Part of a small language model's weights.
Architecture: RMSNorm before and after each block, rotary positions, biases, normalized queries and keys, some layers without attention, a norm on each head, an embedding shortcut, learned residual scales, capped logits.
Each number is 128 + 32 x the weight over its row's rms, rounded and kept within 0 to 255. Layers, rows and columns count from 0. The size above them is the row's rms in percent of the matrix's.

# layer 3 MLP gate, 320x128, rms 0.221, rows 252-286, columns 0-63
size [105 100  93 107  95  98  99 103 106  98 102  94 100  98  99 108 100 106 103 103  93 100  96 102  97 105 101 105 104 102  95 101  94  98 100]
[[137  91 119 154 125 131 125  62 188 108  79 160  72 147 134 150 131  81  87 129 117 168  90 109 184 124 119 101 124 169 106  94 101 104  93 103  24 139 125 141 186 159 120 119 177 142  85 158 101 157  71 116 109 114 183 162 106  95  73 145 142 175 137 134]
 [118 231 175 153 130 186 118 142 128 144 199 130  62 100  94 145 108 175 126  63 164 117 141 125 158 127  85  92 130  84 121 162 187 116 105  80  82 138 161 146 134  98 162 120  88 150  55  78 138 170 114  87 147  99 170 133 119  94 125  99 124 100 134 109]
 [176 155  84 121 165 165 141 120 123 133 130 157 120 113  78 133 116 103 135 201 116 139 176 174 148 117 159 125 158 123 131  90 108  86 104 166 105 110 181 125 126 184 104 146 159 157 114 100  99 164 159  79 181 135  80 108  99 174 153 128 135  89  99 122]
 [176 140 143 106 144 176 164  56 131 151 125 119 144  80 120 154 140 174 153  71 134  61 129 120 123  47  81  69 132 133 169 140 144  97 136 133 170 176 143 151  75 137 106 141 159 136 148 127 110 129 147  92 184 152 119 161 168  82 175 104 124  86 106 101]
 [168 147 115 123 117  91  61 133 126 195 177  99 120 115 114 127  97  98 131  85 129 161 113 112 148  89 106 167 130 146 106 157 155 174 192  74 100 193 188 171 158 134 113 133 119 185 133 135 121 144 119  94  87 141  85 100 162 158 110 155 121  60 157 131]
 [124 103  95 101 152  91 119 138 157 163 131 140 130 132  72 122 119 131 145 154  78 118 109 155  93 109  80 147 127 139 139 148 147 146 142 110  93  20 111 142 154 132 133  91 104 104 185 142 147  88 141 127 100 115  95  96 117 130 161 114 164 143 133 142]
 [136 152  82 170 125 121 125 162 148 134  79 100  56 144 125 138 154 141  83 141  89 171 110  55 120 141  90 185 132 120 144 141 127 147 118 118 121 104 137 166  77 118  79 101  64 124 122  86 108 131 155 120 126 174  86 111 152 122 168 148  95 116  85 189]
 [ 77 162 160 132 122 103 149 200  93 143 183 145 138 173 115 166 108  81  91 111 130 183 102 161 137 107  87 158  88 140 204 177 173 130  96 178 139 192 135 128 151 123 190 117 102 130 129 134  98 160  97 131 106  88 138 120 102 110  76 129 156 132 131 135]
 [134 127 139 183 122 159 104 150 156 122 166 101 187 137  63 187  69 142  60 119 101  94 115 146  63  80 164  80 150 133 140  97  75 129 143 130  77 148 150 142 168 115 118 120 102 104 153 123 209 146 118 150 111 110 183 160 154 140 140 157 144 140 167 135]
 [125 154 193 120 176 183 139  83 147  99 145 144 138 134 189 130 110 112  93  94  71 154 138 154  50 121 177 141 106  95 126 125 100 116 178 108 141 134 152 102  78 116 113  88 194 130 132  93 149 151 151 110  78 201  96 145 159 159 125 168  94 105 132 204]
 [109 171  79 128  89 100 133 147 122 110 157 195 169  92 178  68 109 138 111 100 138 100 148  82 184 143 181 166  84 162 128 136 121  73  39 142 137 161 107 151 164 147 134 195  95 177  93 118 127 177 122 119 196 153 138 166 116 123 116 136 168 148 147 103]
 [108 126 108 159 122 151 143 119 144  69 133 139 112 128 161 121 143 118 184 187 112 118 109 132 112 139  64 143 123 106 189  55 130  99 160 157 138 134 130 161 156  96 106 115 116 184 151 134 101 127 177 170 104  75 107 110 125 145  87 158 191 100 120  79]
 [176 142 152 160 109 140 176 151 115 124 152 149 130 122 158  87 123 123 120  59 140 182 152  92  97 130 144 135  94  76 169 192  97 125 138 120  91 117 167 160 111  68 144 149 112 125 137 141 123 158  91 109  94 191 133  96 159 128 103 166 210  89  71 112]
 [165 134 204 105 115 122 151 150 134 180  91 131 142 183 127  93 103  92 191 173 128 126 173 120 148 111  99 109 173  69 174 163 106  78  30 155 122 135 115 107 116 157 106 109 120 131 120 131  81  84 174  99 112 155 101 126 164 140 187 117  86 119  95 166]
 [126 134  97 129  83 148 128 159 148 100  69 116 164 102 168 131 108  80 129  96 145 184 147 122 125 112 183  98 168 115 155 124 119  91 145 161 160  74 161 133 134 108 141 194 127 144  80  89 154  92 144 156 129 176 154 114  71  64 110 177 136 124  98 127]
 [101  78 148 120  73 177  99 123  92 159 207 145  81 170 211  79 174 158 164 120 106 124  78 156 166  97  59 161  90 147 160 104  92 129 129 153 112 151  85 149 156  93 167 159 114  90 147 125 126 121  96 114 121 115 154 171  72  91  78  79 156  85 130 126]
 [147 145 124 129 141 162 190 114  88 147 196 145  96 110 124 103  71 106 160 127 152 158 180 145 162 199 163 120 139  32 117 139 149 140 104 125 170 135  77 160 150 140 147 167 106 109 130 144 115  87 110  71 125 146  95 120 135 143 113 158 154 113 117 170]
 [128 150 157 110 179  90 114 175 113 172 111 114 144  64 141 175 101 153 113 161  76 106 115 171 160 169 133 107 177 133 130 136  92 108 175 116  83 175 152  92  74 154 120 195 140 115 155  83 205 119 147 112 180 155 113 121  81 125  57  79  92 131 105  81]
 [107 134 144 148 109 154 101  89 176 116 120 212 165 200 122 105  96 163  71 171 162 136 145 117 140 163 173  89 160 100 140 167 142 157 108 113 152 158 163 106 137 132 166 132 186 128  77 154 196  92  97 151 118 135 116 130 144 112 123 147 137 117 111 130]
 [ 98 124 119  88 134 138 197 152  90 153 157 209  88  96 152 149 174 124 151  94 101 171 112 151 152  55 144 124 141  93 157 103 152 126 174 112 139 139  98 124 164 107 149 180 109 122 173 174 125 186 149 128 161  88 110 139 139 114 136  87 116  94 108 171]
 [ 68 113 169 162 139 154 110 127 164  99 105 113  89 143  98 134  69 177 119 123 160 150 169 106 127 200 136 100 162 139 165 180 168 126 116 100 160 124 100 109 117 129 143  98 120 154 142 100 192 166 153 175 148 113  67 100 140 140 160 136 104 133  74 170]
 [189 108 123 174  89 165  86 135 193 126 164 129 118 114 147  92 126  80 144 177 128 145  59 176 173 145 104  73 113 109  78 120 160  99 177 148  82 110  87 134  86 144 190 136 109 162  89 164 139 120 126  53 167 136  95 125 138  90  99 135 190  98  98 106]
 [109 113 179 213 110  82 117 120  68 119  85 114  94 111 103 116 101 100 158 145 138 144  74 111 151 180 117 137 125 137  93 122 150 199 101  82 115 102  85 132 155 105 162 145 117 108  73 127 141 115  72  87 127 188 128 205 103 125 152 133 136  77  90 108]
 [115  98 149 149 138 115  98 119  97 155  96 162 149  85 132 151 190 171 119  84 174 138 137  93 123 142 157 117 148 131 172 144 138 155 149 165 130  93  98 139  97 143 108  95  99 220 103 133 102 142 126 168 111 148 111 126 101 156 145  92 165 171 144  64]
 [129 111 122 195  82  75 107  94 217 155  81 140 104 196 137 141 106 129 170 131 109 106 130 107 127 120  88 123 141  92 149 139 147 179 182 129 121 150 155 123 211 168 168 104 159  99 167 100 170 146 116 135 155  99 170 144 139 119 184 187  71 159 135 163]
 [137 114 139 100 105 116 130 110 112 130 191 173 153  82 139 129 118 161 179 140 117 142 150 177 108 131 126 169 128  82 140 144 163 145 116 142 126  93 101 120 107 126 115 112  75 148 114 137 148 114 135 109 118 160 113 182 155  39 115 138 137 171 104 180]
 [113 169 128 134 164 150 119 131 130 178 109 120 155 127 137  65 116 116 114 143 165 112 121 164 152 127 109 145 141 147 152 165 139 125 188 147  83 157 206 128  99 138 186 136  83 115 109  53 125 173 109 106 116 153 167 153 169 184 173  81 118 127 121 167]
 [147 116  91 151 161  38 178  73 111  54 113 155 109 151 202 151 114  74 156 172 106 164 157 169 179  74 119 130 126  98  58  79 127 104 118 100  86 120 187 117  43  51 117 120 121 115  77 161 117 132 145 134 141  73 139 121 114  68 178 137 145  95 135  94]
 [109 159 173 166 121  85 117 179 112  96 120 133 111  70 108 165 125 174  35 129 134 116  89 151 130 122 146 114 162 116 148 100 119 161 107 136  87 126 120 148 155 101 156 141 101  79 130 162 122  78 130  99 159 178 212 123 143  83 154 110 148 153 189 101]
 [116 164 114 117  90  89 125 180 101 130 119 125 103 125 144 139  72  85 148 169 132 157  58  94  99 150 170 161  96 142 158 119 135  94 140 116 121 159  88 150 194 108 125 102 219 129 118 125  60  69 167 108 134 122 158 109 150 148  98  78 120 114 153 134]
 [128 105 102 150 140 135 111 109 109 122 123 133 154 161  51 129 144 142 123  95 115 125  99 127  68 122 119 145 136  87 137 120 119 131 165 119 145  84 146  61 176 111  86 117 169 128  92  94 114  81 156 129 121 120 109 128 164 123 121 138 132 136 142 189]
 [134 132  83 118 177 111 216 116  83 135 110 129 114 105  85 133 140 127 154 157 102  97 157 111 101 161 132 117 141 111 143 155 161 174 180  93 151 162 125 196  82 121 140 115 124 157  82 139 134 146  99 121  75 170 149  88 137 139 136 110 124 131 124 103]
 [131 132 155 118 135 137 146 181 129 127  69  52 190 166 168 169 123 135 149 110 111  79  97 100 152 104  93 142 119 110 106 143 155  98 154 119  60 130 112 137 146 160 154 172  92  96 137 147 158 120 133 195  91 130  73  67 156 122 131 132 113 149 161  81]
 [ 93  87 131  94 113 126 128 142 151  59 119 103  74 113 137 105 125 141 170  95  77  59 108 120 145 110 147 126 172 114 142 128 121 105  95 118  87 102  65  63 108 149 132 113 154 141  69 137 120 105  76 141  92 111  61  58 146 176 167 134 192 168  85  95]
 [120 145 170 102 107 108  59 107  81 141 160  63  96 133 185 115 167  78 118  98 107 112 137  77 140 116 165 184 148 125 103 128 151 147  93 133  50 109 172 122 199 168 111  94 108 114 134 148 163  80 109 148 105 124 138 132  73 126  97  75  97  69 154 165]]
# layer 3 MLP up, 320x128, rms 0.235, rows 252-286, columns 0-63
size [105 100  88 110 100 105 101  97  95  90 101  95  98  96  98  96 100 101 106 108  99  90  96 104  93 102  98 110 108 106  98  95 100 101 107]
[[110 172 181 133  69  91 152 123 128 114 155 122 103 141 166  83 103 149 143  95  99  48 177 108 182  91 153 118 159 162 116 128 103 165 149 136 132 145 123  95  90 101 102 115 178 135 151  96 196 175 200 154 146 102 169  82 112 115 101 150 214 128 106 118]
 [147 159 173 120 103 102 171 116 153 102 139 189 132 162  95 141 134 135 137 118 153 113 144  96 169 204 169 126 113 126 109 121 138 177 165 170 152 176 134 142 172 113 126 133  59 109 146  92  82 112 185  74 128  84 116 164 104 107 106 135 134  77 153  77]
 [128 145 127 117 161 112 103 156 106 154 153 156 125  93 141 109 123 127  83 117 113 134  99 121 103 181 160 182 144 177  73 166 175 175 101 172  94 144 143 156  90  70 149 150 176  98 101 108 118  77 139 134 115 132 149 128 148 152 112 147 142 105 159  97]
 [129 178  80  74 130 158 162  42 146 150 141 152 142 150 123 141 157 189  92  75  87  85 151 138 121 132 121 108  93 168 128 154  77  84 100 114 135  62 121 152 108 144 100 117 123 109 125  94 120 143 120 138 131  78  85 142 101 133 147 153 181 143 168 149]
 [ 93 151  78 121 141 132 195 110 134  96 142  91 158 108 184 162 137 134  76 175 160 136  76 127 137 168 188 150 129  81 127  28 121 108 112 121  93 106 182 200 133 127 173 122 105 134 191 104 158 166 138 140 101  99  99 182 148 100 108 130  96  83 160 151]
 [143 102 167 116 189 139 103 159 149 125  93 101 150  89 166  87  72 116 113 129  99 143 100  58 140 148 127 120 143 103  89  93 128 116 135 152 110 124 142 105 209 104 127 162 196  88 140 142 106 149 163 126 215 119 122 127 158 106 101 153  92 153 134 199]
 [ 90 160 136 108  86 155 141 125 160 150 147 142 171 111 139  86 139 118 153  86 144 114 145 170 127 153 121  99 156 197 150 137 117 109 134  62 104  91 125 170 151 141 205 124  90  87 121 128 112 113 148  93 157 110 157  84 100 172  98 154 165 139  83 137]
 [144  85 114  96  88 146  97 113 160 141 130 155 159 115  72 123 139 150 180 158  55 105 187 166 131 121 113  94 148 116 127 183 178 144 112 138 106 106 111 111  83 124 110 144 172 130 156 112  25 103 106  96 157 118 160 144 127 121 102 126 195 111 190 158]
 [100 101 110 176 130 165 174 107 108 149 156 140  80 171 126  88 151  94  82 150 131 183 112 147 128 147  76 136 137 133  94 144 175 114  93 198 166  65 134 198  97 167  91  91 151 107  77 133  83 137 137 117 129 118 124  62  93 118 141 132 125 153 190 132]
 [117 196 135 148 137 163 195 113 155  89 160 166 165 142 117 149 131 140 109 104  50 145 129 143 115 203 144 109 104  93 118 188 160 175 178  93 121 129 117 153 166  89  78  99 143 156 102 124 184 140 177 106 125 103 196 148 149 168 115 140 147 107 131 136]
 [131 163 119 153 106 102 165  61 128 110 111 125  90 134  69 103 100 200 152 155 167 140 186 133 169 157 105  88 101 108 161 138 124 106 115  98 159 171  93 116 101  63 120 159 171 114 143 127 104  95 149  81 168 123 156  38 119 183 166 160  70 136  67 137]
 [121 123 125 106 151  90  99 110 129 127  97 179 124 139  83 101 104 156 131 113  80 132 106 181 138 107 175  79 130 173  92 146 136 129  94 100 127 153 128  68 156 146 116 123 161 127 174 191 163 140  78  97 168 152 168 201 156 144 212 200 120 140 123 136]
 [165 168  93 101 171 126 165  92  79 111 158 122  88  91 139 170 100 162 121 130 101 148 115 170 151 103 145 143  62  62 134 171 143 117 109  90 105 109  97 109 155 100 124 114 133 160 131 173 176 128 160 122 103 174 116  71 133 160 113 191 158 104 142 175]
 [139  80  73 148 126 144 121 134 121 134  97 160 138 172 107 101  92 103 135 164 173 126 140 127 150 110  97 171 113 106 193 174 126 123 145 204 115 113 164 104 123 108 121 138 120  96 120 163 149 121 138 144 175 146 155 131 150 174 187 141  81 144 118 149]
 [155 198 134 129 149 149 133 151 140 155 102  57 139 133 176 113 158 136 106 177  93 177 133 144 164 106 148 133 107 115 122 109 148  62  98 151 158 143  65 130 135  64  89 149  85 143 116 130  97 158 111  75 171 120 137 141 127 121  74 173 140 163 143 153]
 [106  99 160 109  88 106  77 126 132  88 125  77  99  65 115  85 119 123 126 110  87 135  81 161  77 129 160 120 146 120  59 100 124  79 114  99 189  87 186 156 153 123 120 173 117 134 155 146 192  94  91  82 172  74 166 131  98 156 107 113 179 135 151 117]
 [133 200 116 112 102 125 170 108 142 151 187 132 114 154 141 137 122 140 130 138 120 105 111 115 167 115 137 131 119 148  74 146 138 132 116 138  95 191 159 190 134 119 127 159  84 111  92 114 151 108 142 119 131 173 171 197 131 134 115 169 156 132 128 154]
 [ 74  75  96 186 193 141 178 142  86 122 105 117 163 207 154 119 120 112 191 118 183 139 122  83 163 125 128  77 126  95 109 147 125 132  72  69 120 116 112 128 141 153 163 107 124  62 121 152 143 144 145 132  87 106 156 119 129 109 156 123 120 125 149 121]
 [120 187 120 118 186  79 114 151 136 169 185 175 182 114 152 101 123 144  86 162 207  93 149 136  65 140  78  71 123 163 124 182 186 114 136 132 122 102 151 160 149 161 138  97 181 161 129 151 112 167  64 115 100 139  95 156  71  88 140 134 159 165 110 132]
 [105 140 143 117 141 167 144 148 109 115 150 154 101  90 122 135  60 182 115 128 113 108  94 106  96  44 133 138 191  50 142 166 141 107 155 160  86  96  91 102  83  97 106  99  97 136  83 106 115  78  90 107 126 142 148 128 115 142 131  81 128 107 184 139]
 [ 88 158 140 127 165 116 160 113 129 148 159  89 112 135 125 136 115 157 200 127 128 149 145 162 162 136 133 167 167 113  95 147  97 117  99 142 112 153  76 203 139 127 152 106  91 140 166 137 153 141 121  86 192  80 182 129 143 149 187 147 184 122 121 124]
 [123 168 113  84  96 119 107 158  95 127  98 136  97 115  83 130 128 108 159 156 113 141 148 103  68  89  78 119  55 127 154 182 104 141 118 110  92 112 121 161  66 108 130 148 182  95  93 123  98 139 124 128 110 173 136 172 139  70 134 153 112 137 174  66]
 [144 129 177 135 106 159 172 182  97 130 131 165 140 143 165 175 167  97 171 154 140 105 176 107 173  84 120 184 160 180 198 107 118  98 134 148  87 145 120 140 107 162  92 115 110  96 182 122 125 158 160 162 152  95  99 113 100 123 126 141 155 188 161 100]
 [100 137 138 110 129 156 139 143 109 186 130 137  93 188 121 122 167 150 140 117 119 162 130 159 150 151 112 151 102 144 125 130 145 174  73  65 143 111 178 115 111 168 159 136 162 114 120 170 111 131 178 111 139  95  79 134 227 167 150 114 140 179 103 128]
 [ 97 119 157 160 160 154 122 103  83 104  80 178  97 137 129 145  72 151  77 136  80 129 129 167 155 117 102 153 120 136 200 119  76 136  98 149 171  66 179 111 210 171 151 132 122 102 109 108 135 141 135 140  83 162 171  53 170 123 152 174 146 138 145 215]
 [124 100 128 122 123 118 123  91 172 109 167 198 166  87 128 104   0 109 175 104 179 177 133 124  95 109 128 143 153 148 178 143 147 191 128  88  97 125 116 143 167 148  99 119  68 136 103 138 118 126  71 131 147 145 157 149  68 107 127 151 135 108 117 120]
 [113 120  82 103 154 111 117 153 135 147 112 127 153 151 169  49 155 115 149 168 130 143 115 134  86 127 111 123  52 171 115 114 100 185 163 164  78 171  83 146 156 174 170 117 178 172 127  95 149 140 124 133  98 168 128 186 130 228 146 110 157 137 160 139]
 [155 143 137 148 115  87 154 130  99 161 128 103 137 114 180 119 144  95  98 137 155 161  57 115 155 108 113 158 157 132 156  77 169 120 181 112 135 124 126  47  40  82 117 164 113 145 148 174  58 133 140 162 186 133 131  91 137  87  91 115 160 157 130 107]
 [156 186 133 117  96  69 109 131 128 155  49 167  90  91 150 137 122  95  88 105 200 143  92 117 161 157 107 139 104 103 129 138 154 184 167 102 146 136 182  90 135 109 133 155 111 130 208 128 104  76 119 144 144 106 120 180 111 157 120 204 175 170 138 148]
 [ 57 117 123 170 112 168  93 100 172 132 110 112  65 125 100 128 139  73 102 141 101 150 136 103 115  49 130 185 127 139 100 175 112 163 130  94  81 172 102 177  77 145 142 147  92 149 141 149  79 119 165  90  77  84 143 174 138 178 101 138  80 142 142 117]
 [ 95  88 156 135 106 192  85 129 123  86 102  92 104 158 120 169 152 156 168 100 107 177 118  65 169 104 123 117 106  90 120 120 120 123 129 113 149 113 163 210 171  79 115 127 139 116 117 112 103 117 135 109 159 119 143  76 151 138  85 142 117 164 115 163]
 [180  94 152 157  86 113  89 105 139  97 127 170 128 142  76 154 108 162 162 116 145 186 105  99 151 151 189 121 144 118 114  80 162 112 159  39 117 133 139 143 150 113 131 161 173 152 127 116 101 159 125 140 104  32 123 118 106 151 122 201 157 137 107 150]
 [107 136 126 111 126  88  68 127 169 166 139 161 119 130 119  69 128 160 101 130 144 147 114 122 108 133 116 122 175 135 132 127  58 131  71  99 167 165 188  72 186  89 178 101 110  51 153 155 138 139 170 117 145  46 161 167 129 131  77 149 124  96  99 145]
 [ 87 137 162 151 151 135 118 119 169 117 133 124 120 147 116 133  91  87 135 114 139  98 166  98 160  78 117  44 102  92  61 126  94 174  97  63  96 163 104 148  63 118 102 107 128 164 140 124  97 140 160 138 109 160 109  92 161  70  96 128  93  96 159 119]
 [134  90 133 156 142 142 152 180 119 143 116 182 117 100 116 177 105 128 159 172 116  80 145 166  62 107  90 126  55 118 149 119 123  66 164 129 151  89  93 157 107 170 124 124 130 170 121 126 150 124 103  39 119 162 111 144 167 118  65 161 131 130 104 105]]
# layer 3 MLP down (transposed), 320x128, rms 0.136, rows 252-286, columns 0-63
size [104  98  88 102 105 100  99 104  95  96 102  98 103  94  93  92 106 101 104  93  94  88  96 105  99 105  98 113 103 106 100  96 105  98 107]
[[109 129 131  81 209 117 158 129 159 112 157 140 152 161 135 144 146 174 111 200 172 109 122 127 154 106 117 128 137 112  65 117 110 132 138 174 126 142 141 158 133 108 170 153 126 163  64 156 149 139 153 156 161 110 121 164 156 165 128 137 141  93 171 145]
 [ 85 110 173 112 137  98 143 110 121 139 138 137  56 140 102  95 147 139 159 155 140 122 147 108 114 117 106 129 139  82 190 135  93 109 165 112 163 179  99 124 129  72 149 132 174 160  82 117 107 157 127 118 118 153  93 158 114 155  76 193 123 127 121 152]
 [194 120 123  63  94 189 156 142 150  87 158  95 128 125 182 126 147 100 128 138 117 103 113 143 111  87 202  99 172 121 141 104 114  99 113  90 138 137 143 111 143 119 120 160  92 146  86 113 121 178  77 112 139 101 100 153 160  99 137 114 127 135 167 149]
 [100  96 122 159  97  82  88  93  88 145 103 108 103 130 130 155 117 145  91  84 111 121 104 123 115  62 128 102 159 168 189 120 140 171  95 181 156 165 131 147  92 143 131  90 176 158 140  64 154 171 147 133 130 122 181 170 171 144 129 122 109 168 136  99]
 [ 76 124 143 143 126 204  66 105 107 143 124 120 155 140 169  40 115 112 140  79 138 120 138 130 137  71 114  85 161  84 136 110 138 100 137 202 121 131 128 168 144 161 193 172 111 114 114  75 105  84 100  79  91 147  95 109 120 117 152 106 150 132 205 110]
 [158 107 187 123 170  91 101  55 132 185 122  99 101 127 133 112  63 130 101 161 130 125 135  78 118  84 127 117 192 116 163 164 165  82  78 156 114 182 131 102  79 180  94 146  43  99 110 106 125 120 183 108 134 149 159 123 100  99 133  93 157 145 113 130]
 [129 101 196  96 129 129 156 157 153 124  89 166 162 119 152 100 146 108  97 125 101  80 102  82 145 134 121 130 162 111 132 110 152 209 161 195 110 115 107  54 126 147 114 152  95 150 174 163 158  91 142 117 131 175 135 112 130 123 168 134 171 173 116 121]
 [173 147 118 132 178 119 148  90 133 128 134 164 113 106 145 163 116 159 179 119 102 135 215 116 107 107 145 102 114 108 127 108 161  92  93 155 124 128 177  93 116 142 132 122 136 163 143 137 119 132  77 114 114 131 125  95 136  98  60 118 105  42 136 147]
 [126 134 165 132 136 100 140 178 177 104 161 168 119 136  65 144  91 119 220 161 172 167  71 159 165 148  90 129 152 106  97 114 148 212 106 113 117 120  79 127 109  86 146 118 169 102 149 133 188  87 118 110 122 110 167 122 141  89 106  87 160 168  82 118]
 [109 106 120  99 141 133 199 134 202  38  95 109 116 104 129 149 167  95  81 111 173 159 164 116 162 164 137 102 142 162 131 140 165 139 158 106 181 101 164 183 175 114 138 104 182 132 117 164 195 185 169  94 130 110  96 180 188 139 140 160 119 129 121 111]
 [159  94 179  78  69 146 131 129 123 110 131 106 111  98 170 148  66 160 132 155  74 137 119 139 104 143 111 149 120 122 104  85 152 114 141 144 176 119 124 121 141 180  59 197 116 132 138  77 146 109 129 103 118  67 162 137  94 151  88 131 130 168 131 132]
 [150 150 109 119 134 121 127  87 113  89 149 122 122 167 142 143 110  95 167 107 185 129 198 149 184 102  99 145 211 177 147  96 138 139 136 197 181 158 138 132 116 136  80 123 128 131  75 179  78 127 180 136  97 101 133 132 165 109 130 131 195 141 142 102]
 [101 124 132 123 140 104 156  84  68 119 197 141 111 126 202 142 143  84 154 187 127  98  87 151 110 168 136 124 156 120 143  99 160  62 111 117  99 126 142 111 135 169 122  87  90  31  81 155 117 145 138 146 164 154 120 133 124 104 158 105  43 126 191  61]
 [195  87 132 160 149 164 141 190 125  97 149 117 128 169 116  69 145 113 163 153 135 143 136 103 155 119 144 109 167 181 145 126 139 123 118 121 141 154 126  88  77 141 184 136 105 133 121 161  97 105  90 133 185 141 149 178 106  97  97 158  84  95 123 128]
 [143 146 168 143 138 129 160 127  58 112 170 122 161 169  99 110 121 160 139 163  66 152 147  95 223 175 134 138 113  90  97 129 151 125 120 114 142 140  69 114 133 123  89 136  92 154 160 225  30 111 114 128 101 177 118 153 106  75 147 196 133  85 159 144]
 [173 171  84 157 157 101 103 166 184 129 131 149 148  92 133 127  97 114 141 128 111 154 137 120 142 144 122 122 117 102  97  94 158 117 127 107 117 126 126 140 100 140 223  91  90  93 135 142 101  70 130 108 102 132 179 124 149 112 147  68 162 121 144 104]
 [125 146  91  80 113 139 168 132 129  75 164 122  71  73 177  34  89 119 169 165 188  76 173 109 148 169 129 159 122 100 116  84 139  96  94  77 155 158 137 151 119 144 168 116 116  99  84  78 125 159 124 120 160 117 135 166 124 146 140 119 161 145  57 174]
 [152 121 165 121 154  99 146 187 123 148 150 167  88 137 127 134 124  94 130 128 123  63 142 147 192 133 128 146 148 174 161 150  88 119 162 113  97 171  93 120 125 168  97  98 119 143 123 118 110 174 133  89 104 112 171 101  68  89  45 138 155 116 193 128]
 [125 175 124 144 128  84  91 112 111 126 132 152 109 140 132 136 141 125 135 123 153  79 123 141 101  99 139 134 108 168 109 123 173 131 185 110  71  84  81 132 108 116 158 193 113 150 119 104 136 198  93  99 110  91 133 112  91 183 162 168 127 108 151 159]
 [142 112 116  91 152 182 158 146 162  79  62 201 185  85 138 105 110 101 118 119 122 123 155 183 148  56 116  97 193  92 136  97  93 177 151 130 174 138 135 125 146  78 103 166 101 156 127 180  90 187 154  96 156  78 144 113  88 119 133  87 120  81 119 104]
 [131 131 126 139 141 158 130  76  91 164 140 124  83  96 157 171 160 180 133 147 112 115 158 190  97 148 135 117  79 143 174  97 200  97  91 122  96 117 117 127  99  98 120 135 152 126 186  83 153  67 181 132  93  81  96 181 112 145  67 136 174 141 126 133]
 [169 175 131 156 146 163 134 208  46 101  93 129 107 150  70 164 104 113 102 137 138 146 136 160 129  97 143 124 138 134 170 103  58 161  81 140 195 105 122 173 145 105  86 119 159 200  96 151 161 124 119 142  85 118 129  75 180 139 140 115  94 139 150 142]
 [ 97 106 191 115 186  99 167  43 133 133 119 119 120  83 148  77 137 184 111 135 157  77 121 168 139 126 153 175  83  92 123 167 161 153 132 118 122 128 167 150 152  85 165  95 109  97 148 146 122  79  65 103  95 155 137 201 146 137 132 163  83  96 148 157]
 [197 111 177  97 162 125 139 154  96  70 109 148 131 147 120 123 147 108 134 140 145 145 150 100 136  87 169 135 154 115 109 108 137 121 188 215 158  84 129 127 146 124 117 137 118 104  90 152  87  88 190 119 145 132 140 124 177 123 126 119  87 104 124  67]
 [132 124 117 117 193 170 113  95 118  89 113  81 140  94 163 106 134 144 114 134 157  68 113  99 125  70 116 170 118 195  69 107 117 123 100 109 136  91  85  91  96 107 117 138 172  87 127 211 138 155  68  89 129  74 135 150 132  83 145 111 123 150  80 153]
 [140 105 134 155 170  80 110 160 164 147 101 155 181  65 113 142  78 103 198 108 106 167 123 146 158 171 101 126 127 128 115 159 190 153 112 111 110 152 102 139 161 145  87 139 171  91 105 103 183 159 108  76  96 156 117 165 153 146  89 124  81 190  76 125]
 [165 200 115 152 129 155 139  83 173 105 144 112  85 119  56 115 145 171 144 142 121 112  74 147 141 126  71 123 167 121 113 140  97  72 131 169 104 121  93 128 145 151  86 110 107 193 175 154  89 176 195 177 107 195 107 139 181 168 145 136 150 148  99 101]
 [130 134 159  89 126  85 115 107 135 140 111 114 155 130 168 111 122 189 120 203 120 172 121 154 181 160 138 174 110  54 146 132 174 134 159 109  83 127 169 113  59  97  87 166 134 153 147 161 109 121 123  95 108 100 117 115 151  97 139 129 148 114 129  87]
 [132 130  91 109  86 128 133 136 170 152 119 128 168 117 158 119 115 166 132  89 122 155 121 141 155 101 150 161 119 100 132  71 106 192 114  81 140 143 162 113 139 107 117 154 137 147 167 148 136 160  95 137  98 134 181 129 104 110 223 163  88 146 111  94]
 [170 117 100  87 162 153 136 118 155 173 100 134 112 136 153  92 112 128 122 143  96 118 127 143  73 135 108 223  83 151 113 140 128 115  80 124 118 114 107 142 129 135 181 192 147  97 135 147 133 106  93  86 159  62 176 135 123  60  84 130 124  72 189 138]
 [146 112  98 148 179 100 179 154  93 183  91 118 148 133 134 121 150 160 128 145 169 152 115 134  81 158 101 127 161 111 160  92 100 118 153 100  90 111 182  88 128 117 210 122 181 146 147 143 118 109 150  95 183 160  71 194 124 141 113  70 139 160  72 133]
 [116  75 130 126 137  80 122 156  70 187  91  95  99 111 143 136 100  98 168 129 132 101 156  79  87 180 147 158 185 126 135 156  90  92  90 144 109 176 113 119  62 119 110  35 148 127 159 108 143  94 136  89 116 101 118  96 118 173 101  96  98  80 122 114]
 [ 93 103  92  96 116 173 105 127  76 100 157 159 137 110  64 147 126  78  74 130 125 108 117  98  93  99 124 159 118 111 143 136 171 111 130 105 180 102 140 144 119 133 147 154 145 192  85 143  62 182 128 100 133 172 135 106 196 118 150  95 101 100 119 164]
 [185 126 137 105 124  97 160  84 185 169 142 132 183 138 191 139 147 128 182  24 132 130 106 108 114  95 112 121 101 111 111 187 125 182 136 154 114 137 136 133 104 139 158 149 123  74 134  93  65 123 150 118  62 177 144 146 173 113 136 111 143 128 149 153]
 [ 82 144 131  80 118 123 203 123 117 134 160 229 154 192 115 130 139  72 139 168  87 123 105 136 131 137 146 100 141 137 124 175 164  97 168 169 157 195 148 124  83 119 147 126  87 174  81 159 103 106 154 122 124 136 166 158  97 110  76 141  63  49 111 159]]